Each number is 128 + 24 x the weight over its row's rms, rounded and kept within 0 to 255. Layers, rows and columns count from 0. Numbers have three digits each. The size before them is the row's rms in percent of the matrix's.

# layer 2 MLP down, 64x384, rms 0.113, rows 0-63, columns 256-319
106:145066165130165113122125161084114140129133117129139165120155138112134085109133116140131162091130106152115201116113067133087110139114131100130115128125140129084131138118127166115105112095101123
101:192140136091161117130128172083130149131133142122147117059127148128119089163116188161133111152128139130120104128119142128107130096136127158180119126129102144152130116102130146141177116130112120
093:174096105156145120119120152161092138153146101119127161142151123129180141119132125134111150145148152129055083118101091095130158151156107163117106145128140112114095156135154136137165114095133158
101:142156119154160140131155147139145101113141152108115107163085093138110121144108138163108133137119114125134129127106125132117128103145157121135137120084130175094128148119097124120135101131177106
093:132133136117083156118124084132190096126119138042112123131113059101158133137101155166101128106079091103162114123141144168117114126143097101089100127130138149134112127093140124146132126091125156
100:116091125142132138117135091169112115121114135171119095134143150085133107115116156132154092090185141086122091125144083112135131143107119102086158100145104124095146117112136154135150156127121164
096:110127126169123131145113162201115130159109119092139145122147166051105144127125108114170110161097115088110148117119107116162138097120118094139100121152110140123109155149113131133139057179124125
108:085109136099132130165107106134104120118132130126141139115133134096135116133123140144157124126125100101056156126114118123138122137142144124149119128117127120179146158160131114141132142130107110
103:132121140115126134182163160100149160186130138131132153076134182132138114146124099128153181136105126154085105115111120175127110140146131119074126081117117164174127183104158149131129112072131166
104:105120148123160088137149173142172117147148133118119102114120073113142132131108098105103192170138108120166118136108135115118168151094080122134179133108126070117094109116112136147122127125167119
094:117155120081153144169118108113154130110122125090141141131157151122140137140135137124125189153131148160175124119123126120090074126104143132128083095147167155115141117110121102187093127153129129
096:125158100144160147120134143178122109129155135123123141128140162114130113121129154115158140110123129132111104138106117133136188107137118119135109125133098115092111128120113163132172151147180087
098:136152145089196071149139142121155143154130101108150142141113122112104165136137095125177111100162142075138127123112112144109080102124114098113133165144130137170151179110137105100097131103130134
103:156115125165115103078133136134129142114110135102125144095122084141136180130127082137131085138163121117165112133178149135089074145142152129121135123122117125136143155118094138117124160141093128
103:111127099145114166135120118138126119121157144127117134121106144151114124123132143131092149126104099163128156126102107163135077125158115128134103138118094150152136115126132147097125126126152104
108:149130127155149128060130094127137096123124150105132118132116107115118139145107114144125105114119090157178139125130150129149117107123103126143164157133090131148116142119113126116125114114151090
096:124163123127122187111112125102103119141154142153129119060118176135097136086107136118115115094114117142117112137173151104114134137145122139102139105132145153151120147069133147117136126137117150
094:073125130111105175123136110090129147071148124142083145102089083082145123146118103134131118104130136108144125114114093088100133097119148113147101148135126140132122083156161109086156133119130110
100:140141146143119129133143181076156152131114118154104150080138143077168126147134123102154116084123107175141137131111132068115175172114122124136109129151126108132125122150121163158137131094140158
101:063095056119158111139133198130114119135191152095130155143139124107141176120141125121132137109101152125057137125134107123097162140136118137155161152126148140114102124102120136125108135164179159
102:094115126094142123122123142124142159164143139140122130132107133088101098158130107183142140134135148128142092127161162143137101134100148123096124151112149175111131107108126114157122139132098164
099:103119160178116153097140149132156177117140140133124156102083151154111126167127099124123053144132120144138174133137104135105127111147130143151067169120124127137156184132096137108136125115148130
100:145132119128109144129123145118112135177120062160158146139103172186091137166145133151115130114137130125191122122120117122137098083136105126168103137107116163140094093093107132114065123132124140
088:097132101150121140134140127128175115102112094094119151143134143139099118127124126129121143164100128077114149121075126119154121125152134143145194123143141175090093140158114123128129129109128122
097:137134102156111115111128129117115132173094139116155120135166151147141193160152138078126097142074119140136161139156115124132096116118125182109144138101154098086120181134157120104111182104165114
099:149126145148126159140106142090139110110116141116125173127167095136118110136130133140118126146144132120100093130160159149140079145117104128060132151162109096148133086082105128146064104127112135
096:122118102179141118154107147147081099148166126110110111148136147168098134158125140127129135131094109094103145116128084149101128112126122150099114136079100132093128115076096124161156098125174159
101:118112154126133088149138147101119125119081110134095112156106157159109124129130124144104128088098129109131169127128077172103081129084136095160133153118107111115146096149147137115151166136082143
102:146139086103114144117152115123141117130134157111141138105105191147120105137154106164117129127155141119103116127166148123150191085142143151102129155141154176118114111153117110096125139138143101
101:158161126121131146138154087148158108119168164168136142140162153155114096129108126121113182170106139065162164125141113149120121116161110123143111150098138128133126131128130071148114176125174129
100:130123112150112130140137091149120134172091124173137142134125157068126107125123096132093111159169154090138118115156142113149061155124179160148150152152132109149124194116133127119138115130127161
105:133136130133148118104123143202112127096116094098138100176176123121113108140149127114124135151111103097118158137151132143152154136129125133120118140132082120115127147154119145124139148125110147
098:151130087114129152115122089182118108134179114128139153159139147092122133130126133123105084113192138087146123139153119087144152096106140140124131142107101066108119092106116125103125169128141114
103:112140123156124170179120114142165114133167150120128145080140128148097137117137149117120149135060143099132152129147117167124155105124148120126170102127117088131131151164143182124142141188230116
099:147112107103123123132106163124116122098179137107122117178124154145103142129131164106121110098124113151114122123110139132122164133106130122152149149102108123116094154098099143096140113126137100
090:128114121078140116175102150105137157125114120091108094163117172142167163135131112125087135175084141146139157140155167110120094112146163120140095143127143138090147086136136109134115109116114183
102:167180110133152145129116092135133096133136136061175113124155097076137179137143122111095125119119111098144110126131155109165145115144141168168124132143113159137122152124118114113119124152159144
100:071104141090141121130134086162142133122122122135129164118157119120144112144131133149127133117149167072128136139172135089116109143135138111089148122129139114134124140128184114126129106078088126
098:142100141159135182105087110117063102138108100108151140143113134096115124102132090176137144134142117115125112128097109119155097073133163111099137133119110139133143160160123166119147102091103131
102:150136100100125138151127162141111168118108137173107152154122159086137108137113123161110150114118124128154142127148138128131132131138151097082155113104135134102113135100101098165094115110115146
106:121153147132127094151162159144108148112144086104142134157159115129125155116139108164105122105104118085139180136120121131148111099133135104126154127119129130118118153128139085111135129159144126
095:113133140149193117171123190113128158122101158125148125195142141128099110095122093153136151120182113147102115124149112149111104141114105148155141164096098118161159148107087132098145094107181153
095:122103103099138106146103156131136121153121139116106133133105076172141104157099123084136124128154114113195100109090113099149153120144177123073125103163130087132143127122136121135075102089139130
106:147166140128150147118144130113115122105150157077167089096095148171096121140113155131104202087130125098113157135142127132132143087138170151142160150100119133119141147136131125177104118091095151
103:109125131137136153118122127139140138111141133094116101105201140156099097120111120124146156167110106138079129133138127151121138110164184126121126112091108123131116118112084163130169120156066075
098:093114150116101125138107135104171133089164118152138146054137152150121108141146108125105152115095122111145129129133137057114145145119146160123101157144115134137129087115139070128083123103111087
100:099164137164147142102115110143103164121151153084203121140156152145159135112164098117144112139142142156097098131126138107168160093129142168142133128168138131121154099138129162135151106097146112
099:179149145113123163153133123102133106136133122130106138152131109127156129139119153143097172141164131152168113123146150115164139121133112117089101130124123135135143083118150098148112150168082132
105:093114108098124147114118130076096126110123082067134096131127134143103179098115183118144174098164101118098094111082169132120079131156131099127098120107097119090115125163124129101095082106194096
093:105116130156089145141123074141082142145165146103119127076113096116118112124133107129160135105113123138112147130164118142117134139180147144140133139162149152133129142132157190093127147097139081
103:137130161115123158134141105162135132142126121161131108165154187129131131146123134114163147119134116147126112131132110136108148108129122108144120140120116140142139151104137157113161096145121100
095:083085165113093090125111102135074141154116107162119136072130194134114147131133095168119156123114123105091180135130147104157070126148143121152117155149125159174112172155145127122148111083099123
101:125096145109124130139107141105151121103153104120137165153114088148171106115122140103131097096149146157113125114113121130132116108133123086139093106138124105086113149139143107179166167145109125
107:166111114124109128124135164081175103130132113136127106116117069191108138118138114158116187140122093133146123131121143127134096108123120142108102141116095102124104151106147104102137138145075114
109:139132116151154152107116129129118094113122095127081124153121151158123153128105152099130146158106110120131126124131078131181126117119111107151118111113102154123127172096121151135137108198169123
093:124153102124200103097134108107120124120128162119102152143116132145138103130120134144149137147146104093094095124119107187116136129125144137089061146156118142095140118129156147161154101175130129
102:113121194119148110133147134153179145147139121115139151112152090083156099150154122100125140104133135131095112133105169105113143112117127153142111108154141122131135102131147131159166108192075165
110:114086107159114148083104143116099155143130106150107128103094139128126141141117133134104096120126089109128100126109133083157160118176064080095154120123108124142121104112094133153122150065122114
094:117147087138109076121120152151116136096128152151125116109089159146129118095153146162148174128087104130137123116141108130135127107103158113109092134114130106082121139154116135131108092140117153
100:111122094112078121129119099125168145133147138149106159086150096126128126138152149080135127116075124150150121126118167167154144123124138165135147135161125112123128119102120129106106153137126155
099:140179156130106134147146115087166140137143135105130142168112122144143154141125129097153113170107140137128149132110107123101156141099148142099121136127146111124145112129114136118174176054144147
100:125155113141122104180121156114103137147124133138146104143119126132101144131143143113109161133152158109132113126116126143095077116092147117206150138120122131107126119164143086125166136133122150
100:137094084124114125147122119140123120104110142105102107141112152145117135182128109115105154121122141132100061129097176140120100104131099121145146121076111143068100113137097113139161117114105097
098:119123151095129139150110156122100098142135113129132151128134140117122160117126155183110158124155137105190112132136155166131107106176117141102146102127102161119133149122121144105109125095158135